Weights of a small transformer language model.
Size: 14 layers, width 160, 5 heads of 32 (1 for keys and values), MLP 640 tanh GELU, 4.08M parameters.
Training: a variant of SOAP for these matrices, 153M tokens, 4657 steps.
Each number is 128 + 32 x the weight over its row's rms, rounded and kept within 0 to 255. Layers, rows and columns count from 0. Numbers have three digits each. The size before them is the row's rms in percent of the matrix's.

# down: layer 6 MLP down (transposed), 640x160, rms 0.0884, rows 386-405, columns 0-159
# up: layer 6 MLP up, 640x160, rms 0.0938, rows 387-406, columns 0-159
down386 108:058103145114156128149110087108122166160152120135119097134174118127142139115071187127087083129091118147107204169108128152086165141128062122085099070120079151151095143107162158100145108134127132151146116094156105177138154103108107159109146174170092123128101096171154109126190120104154184100101115172118163118137140084188108148158164117114106150111105117164226118203126124185081083097101113066130153081102152175145159097150093172115136093146146170165072169170117131121083089120088114
up387 098:121141153136131154104152098100128146152046134100159088147092188112144146106143177117169148107076112104160087133119197083141121137108225125184127160180151103118147085114112088115131206105147112085109121143094136088154117137138127127144079071113104090142102138095186122084142057094112150147085077160131082137101166099129124187066136150115190130138126205069131122129086081160110151128108099127142146128149169102180136149119108106089151124172112131126181127137173123176134096173181140
down387 093:179147128138127149138076108120145077138129117110122129181149147079165128156152098095104151066175151171164051131111076091115140103120104099172129070100148129094123129170078187103146157076148141142137162137117072154086081080120152121150109201082126128192169116171138164150159128119131150184104145064164143160121124153090148096141115093148101138083139098119162113087164098097108090072121107157112126130067107151097184086155075106094122095143085156124048137147108117074121087147092105
up388 116:218078152121179159139069170137127119064091133110153161132171106149105064102099138127079064156130134140148122090076119111100078164104110086163180104160079078130112116144076164164150100126070126129155160085128156157109070130177147145142093138171162114127119109108097161157134143069182073112139190106107126079128077103149123187064151100140141164123141098147119138141097099155118152075173131087110178090090080171122147188102122110118122160143079141116117139139150106141152097155131129
down388 112:113143108150095109126106153090194150129063095132090159069161080171106121059147144135159152144129187069097154076138068120088177105128151132081116088140115131139082102127132118091149210098174107122157124132146134128095121087084171133097121160080142081118141128161150113123135035112093073143143140154105105135058181093095127100162113167120117161169120119144139116120123081123164116100151090097087103131137174094174138100081151047168094122147139180132141147099115108077143141161183132
up389 106:126114112140120141168109151112076085119166138158178119139059145153122136122111105159173114106146155124162149093132183126094036094156160118145049146123045133134157082159089110172158141181173085136180132072137147103149172172136136098145096136175119073132107146113041158167112142131103090107085098116084110179093190146137092099129119135134153118132148175173139174103134185120117177144127134137173117146148159114109119094116120143096046145137128140112143161086185182124098110138183115
down389 103:134134136110164142138106127113155104173166062152116117137107175195103127121146163084171148188086137080162143129163102159094128119125127090112134126156079114151165093164127149071146106152202102087136116161054105181138134109131180124068045082133169139111173114161069106110122163070134124132107101120092132151071119116190099143143174110116150133140127147162102147175123179136110116100170128179095113200159169079162114087132110113105127159097070153114086181109116129126154108174094176
up390 101:140078154127133197139165157144128131092124117104154130126093109096130108098138104131063120106103094128100077111113132160106143166124176133152045098151077113158117120147106125137115150138046057120136152170158136109109189164137139118083125141207146190084106112143164112173142147112103094187134137148107121145122075143137162137154106152142152187139163094121097098082154120126117123071105101061073110201083106179067128124152123176145155143100124124122150149059147147074128043155136149
down390 102:101135156115172087104151138189106137104159166087146067106104122089142141138128185163113132186106171137103177169138161157054154079082110164156141178157153151141050134114111136105151076123125156081066127133145133174146094143114114110118096063101111118178090087164136101156116151086090151074112103117116095167112087174103155064103152109127140138100117158136090154160155108098182100071123086152167128115168145102120059099122096097093166098141078090138154106139213106113141105150133136
up391 090:072116114141094098120136126088114093112126107164111149125058086150149122109196158155081092100207116096137165158157109163182084163154143118094188112132146099137125141084100120060127128083151122109169140129126070097192107093084143135131183138101113117146151164146201148145165102124074082144172169138140135106181147127148129083127121171094110163127201125117103146183040165125127155192130135174117110140115167163128135058112182128138125126110146133099089125081181127108109095123093115
down391 094:135120161157130155124174128125149116082153129161123147096120113171131135125092151176151090162162102184121176097152169141118085169134139102108123102151134108115121089088053133116135178168138150154181094109148143131161096152147124103153093197109143101113144132110091133079073146160102117038186088121112134132112112151111138140107092154133185148153143089077137175095119107173087157144165096050130159059167144083101092097109144132037187130065136102157161120173069127127097140113157077
up392 110:105143083133133166119188076110118148122067099141102115092121113094160151099166140121180115195086116163128140115145202115121148151181090162125098122187110138148126133112100182085105125077136061114106156104130149100142133201058129070079150143132139058131140094126165112169067144133155130110109128196094054130146090136154172170138163146114060073084126142120120149104105147146119103112161118102048147143096178107104132102133164137106126136156139070155133074126174132116141093114174148
down392 105:085157151153107143099137136171098096191120114125083117068139158154089140181073134154143163116152133122141110156050064099130119170145145127152117115105143073162204130117088134128115128174099158196126085163072103155158114098116118182064136115044133117127110082185122096084108132112132187122111114129175158171125140118139099091150083175121092181103122119118081120077140123128084114145135115114171092144167104086097150074105132117186120174169091147119140094145137168163113189181102133
up393 098:112088138068099133117128116177145115093109132105167129116100122099146142063188140121125115124136108115092088092134172119127160111130112146109102084068082148206124070163146163147134143103139109141092147190173198114127182128090112109199130114113139104157121165177190151147059164196136159125130085158202143150195154110169161128104111136142131129108173084094112123119139138136117156123109132125112061146127127174100179066115130140099167088105093121150097118074075162133149069151184092
down393 089:104137147114169105133165090107162124134166088159128137061196148142119141124122161149143078124086113090092120161153147176161118132114123101168150097094146101199127110110146078128130109197119123165143100140129097095154162117110134106093173087162197067163119121113147073072098116109114134103139092118126090165043132071085140146109202107160101193130168084109155159157121107121124140093166138100143121110142073099119191084099078122092105111099120158128187147120098104153071172194160132
up394 091:152151131079159073179107120158133157177120153097127126192170150153126135153136115078112164161059180149151074154132188031114140119129120102109150135138132146166118136131156127113154179121116151097108152092094162117128061112130145157179131088131119132174178138090144126125155127131170180104131102200176139188084143087123115135067129127146111114161103085132047142141122119102082090105073118150054149177103126129129129112136105129123205081213153138156144122119151137142122176121081141
down394 079:076100175175152159156177116174125110117110138098114136107118130130147114100127097064088145163114143160128110118084205122069152139144123122106153128176174057163109122104112104156179154169107109143157138121114148132114115162125090120102134056127135144187176113175130153124050143159123107135078096138165120162119178219150108099097115106159194127080161140111169178106159098118135155143092105120116091119197145174089109179190111114161085125121121130140147082110138168152109103158142215
up395 096:135142128143116060068154137180158114083129116136096106119140150087135125083194127102097083131119134116161070131129106188061129094138092118147125198154183151128140130083149130154088130114129115143146093072051167180069149181106153124090085117167141096204170124123116114139116146107165149130115081138129116103093159099137178131162139144125166142150192127122125155108119099139081083168061120140175149174144102142140102172121112089155100199180069139141205082146154145134097152126131119
down395 088:148087170188071147142159089139109129153095163157164114172100155132137107100128090137166185111186151095127182139122111007145139180139094174094075113119104099145097104154142178151190158146176168144169099136093164098142165133090123127169118077123168108122129124132140176138165106139105133177130121163124111141124142217121128116112134086091067139129111136199131157122156102159143178084145171147118098131112101125169109116094133107142065112196099148174126105132123184132142148065140123
up396 109:159142137100123108130097176114105103089154190137134145086069082141128136123113105187135097138145149189092155107166127143135135118123143077165132127126155094150146192090098112133122133196144143127078170103120128096110123144199105143136155111188127126161104125148057129098182125188128162041156138157102152088127179098177142140138087142095111156146158183133094096132137114100090162125094146163141135119089145131090111112148172165080084078100138122132117245084118162093096058128090157
down396 103:081174190125149220193138098119117156120125106139117129167147133127109152119150136153099067079102132151188116117088129181114154066182130151075114128114168123191129086120107119173057146149125150170129114129135101126160103176110149118169147143130095154123192142141116133196120077092133110173132133151185135076139137109132045103131145119125136144091130109129195153126140091150169115106073074153118161108106132097129175137161152121162072152165133037136083179148118140124133094148147081
up397 100:163094098119133128182061100154156124191170097086164103141115117156180113125111122072149138157179163125095101131099072150077161140157116140138069116144085161122108081094131144134143118140174109119124182107128097106071092090096125094108121216110081218129168128129139109100167154077119090146122179115095129119097166130165169142107140050111121099136215104102138107122126109160064090114123145129127086103057146160074156116084131124116124127099143112115101159141143126128112091176099192
down397 095:133100131242208153150147100109173121153116182096182124106113112178091150115122091127168125153122194061122092091113112149110139102108184106086098118161101120126127154136142149077128124094069129117095107155127112131085146097149139114096140124131159103132136146097128108162131115055166122116169107177181098091143137112095141136113144141076118091112147092065149109114135118121151145134119120137078146120147152118096118130140071179234178130112154139130144158041119080133173206077123137
up398 095:093175086119136142147076163124070185093111148167149111141151081096133130134162127148097160189119160126107126120088083092177168105114169123163152078149098166131138176096096159198133097089135087128101099135128134139176144208132078146078126130140169054117087093155116133131164089172101119156104105098173148148127075109102173130109145065117126112158121170113086180121119111117118180147173150095122124119164193132109077151124142143138176173114168117119110173148125062043110152128174133
down398 082:204192061145104077145160127142153139163086160070142144168091162091126144116138091111099117127157157121149083130148126153172083151168136095141120093138170090153095117160116116121182130121172104180116141198078171092112097169146128171085145118076115182178172126108107165137126153146116130165121104176158154150160068120201127149148080116175108169124128156117133172113200127098149120076101116102108152164041126122137124154103145189108108104109102172156116109087116099128138131078165088
up399 111:193087118121163135104110189112106096126132121136176114147164164124130141165166132110138143114094100179092173150186103147133114087118067148096135115117103154145138113182085106185134139092088132108142135083154076199072125154160077128095098131146144149109096108162107085137144114131149111125115098147133147065116077095130121168078156067143135137152155193110106074102058161096138169103090140098163111237174100120050147173137091177120112116099135173138073143126111142155118135152149102
down399 114:127102108066134138122117106141089162093140127069120103136129048182117213133135092163110120114101105128145157160119158153110116179193191138142109210129087112226117132080148126087120079104121119141139146096125117080130160117113089137167124159163159176159144087147149162134121093137115156122119124114164144136082167186144132104140115064149213108145124173162146113173127090098135131158105112141093148122153089114174047123172074143134139183130161081060107104145132126151126095146150109
up400 129:154112147059114138107099103167136097135068068210120079161199139098142073171144169131199129097117114134105107144122112118141123083123164139126167125124133112126151111076224140186138147112123142140149142130094109083086156121171112116115146158103171143133094127166110144097121161185099078132137144119085172167109118124203146072103101165097113131147154104153110152082085145079126165132105121131161076126079137147120065162103114125099122109143088137068143132150132095138169054150052154
down400 119:176127155104124204197166126094099115157102091127058077187149173128103110089154147118195108131101141138133104113094194120101156090133153160149152078088140148152077118089183112153081091108116148123131058137139069092150179129139116126161134119155108128117104099083163083149142073127079127045148133072168119098128112140109084103151146189155085126153109089142130128108101145124125150126126159119136121159074108135139145113145098109063088123089087114114173100174147089088178086112128188
up401 096:069173079103181086192110107065139133117112144158151127132165065115149152080113095142087101085135116172181119092144164105049142122145123112132143106109125057110074074106110114155140184151132069109114104053102086155145113183098125131170121132142063124135145144169160127157124128114123108139134139180167118167130106148179155167175118118133194115133119104092086107108143162178170102117121130082235134092126162107106105141123120171114167108147182132081151137109123106174147109109136149
down401 093:148093085113187082122086162087147185178198117118125050127118143101138135055160114138111122150140127149122102122167148159130141100162111089102137098124197132149075125107143160137128144125105118090195085061199133186110113135181097160131185110106095069089101119145145136127171144120174128194091161109149130163103180121101133133071224138135110129162119076134098174138133081133060138177122090112107127111144075172174085122106160164124068133120137124120126128147138127117128130147123146
up402 102:109128129079165101162094087181148122135115097103117151193118152129162171135143103101120121138100149091177128142151188089155159176163106166142122174149121133125117143056139113076140092080132166068165072142128141111143063151054160122095098119175133127160118158135135129124170050162097145093101118156110110155140139112123142170099107140150074107184141135092099093161118137164106109137112130180158177116119140093083143158061136186134114098144108024160131166118149154134161192132055121
down402 083:112096144138106139114138101170157169129128119117114095076122185128157118160206169114156190111166138110146133107165179125121099124089144116158097134132121157145075118071083174113142125148119111179095068132112119157117119179110094103152130052139055115116101073124115133104144143095171151094063065179108116119188201185155115180099082095136145165156133139127202110156151091107154130150102154135179098110149149143090091134143148145108120113195113111162151069085145177130154090160146169
up403 101:116177129079120112093089111094133168141170215158137141173130116139158107139129122197182092117125092156144103109114108138120127105104130120177090076130099142143140088131130123193124089061138169188113130082088190179180146179123120177114094149171146145122101156111112127127143139152099150119149118124211132157116169117132213131175120189096097069129111149136114092138106152173128099201107081122117114184124116176154143147114166137185143112158081103177192103123148121144122147087086127
down403 078:137138077205109144107121044165127120069137138180064144114138134149124054139163129100181131090115110122092134127161130146145140197146118183135129092182146069130124152113081193094150122167115153133171157142120138093057120122121160138133095095141106118100115130123083151143114152112100125145076096108083184081152132132179103081078169141090171113111138131066136159134169110115170171117105115117152113055167142099126111163158079180164137066083119147151127121122109160156136065142183129
up404 096:147109137134184154166146168113137108188054153151139081151186117152140097157119100089167078074132167111156114125133143086067149149116133198142138119124136155065120121116134196148166131140118144116139097122133113103115133118134175149158097145113110146157114102168128123143078178109145134093161064140126113169078161132132119200045151137184076154136103139180128169157112141086089145219119153063106115132067110198164137077109087107094170169158135159112107113133148143085120101141100140
down404 096:190096049122119173110124097102189116076108091149150128096099118122154107174119132182088131162052173118149149087101176174110176112157159153119129171090192180152070130147101064106096163082126090117154119092111146179180127145072102138136128107134130147143133119137136149100174120069067154121112143119081106154203121186119133114164129122125193127135102085099203128115175150100126103074190098152131130076166123114096181189133129133126123114124118129126108143149104098156131118140123149
up405 105:146142136098185142085134151144101122113156107179121139165105062117126085140195120146080119103159117125098078138061170105126144130164112127146072138136092095112177136098098110156159139057118072147125116209138114132122174121169089123098073187106117096075079154193128144116144112177116106133115163098100135139108100120218159132139124101160112137127161133140152111131104122170156155168089143149134152144053162095045127128066075148068156134118128082165143118071111116108189141112144123
down405 105:115119131171141062154160148118121154113130154082137149147126095097154143147098096088158149186135189172065163075102112149157108103118160176116134143079196166161068114108106130150077110108147170091111133102120117149153101118104118146157153169087128170138108162158151202145139148077149194106045130209088138113129136141108165095103138140146162112187131132110110064132147085198114094176120098105115170134153133123147064149156142160108110123144147108137153144226136160074117140152120143
up406 098:149118108147186075108101164112100109107159180149124162138155185202081154119166140072131133124072175159083117143129113145100031088117080158142086165153053110149142096097131168127140148156137094127146129159125100148137129095103166150160148151130099203188123107130132138093103154098145069157094096163169176136136138126132187120136162074163108136118158159165070133110112114071109141116125119137130108166088123110146159133085098121070222128115117129114124123031142131101144112127083137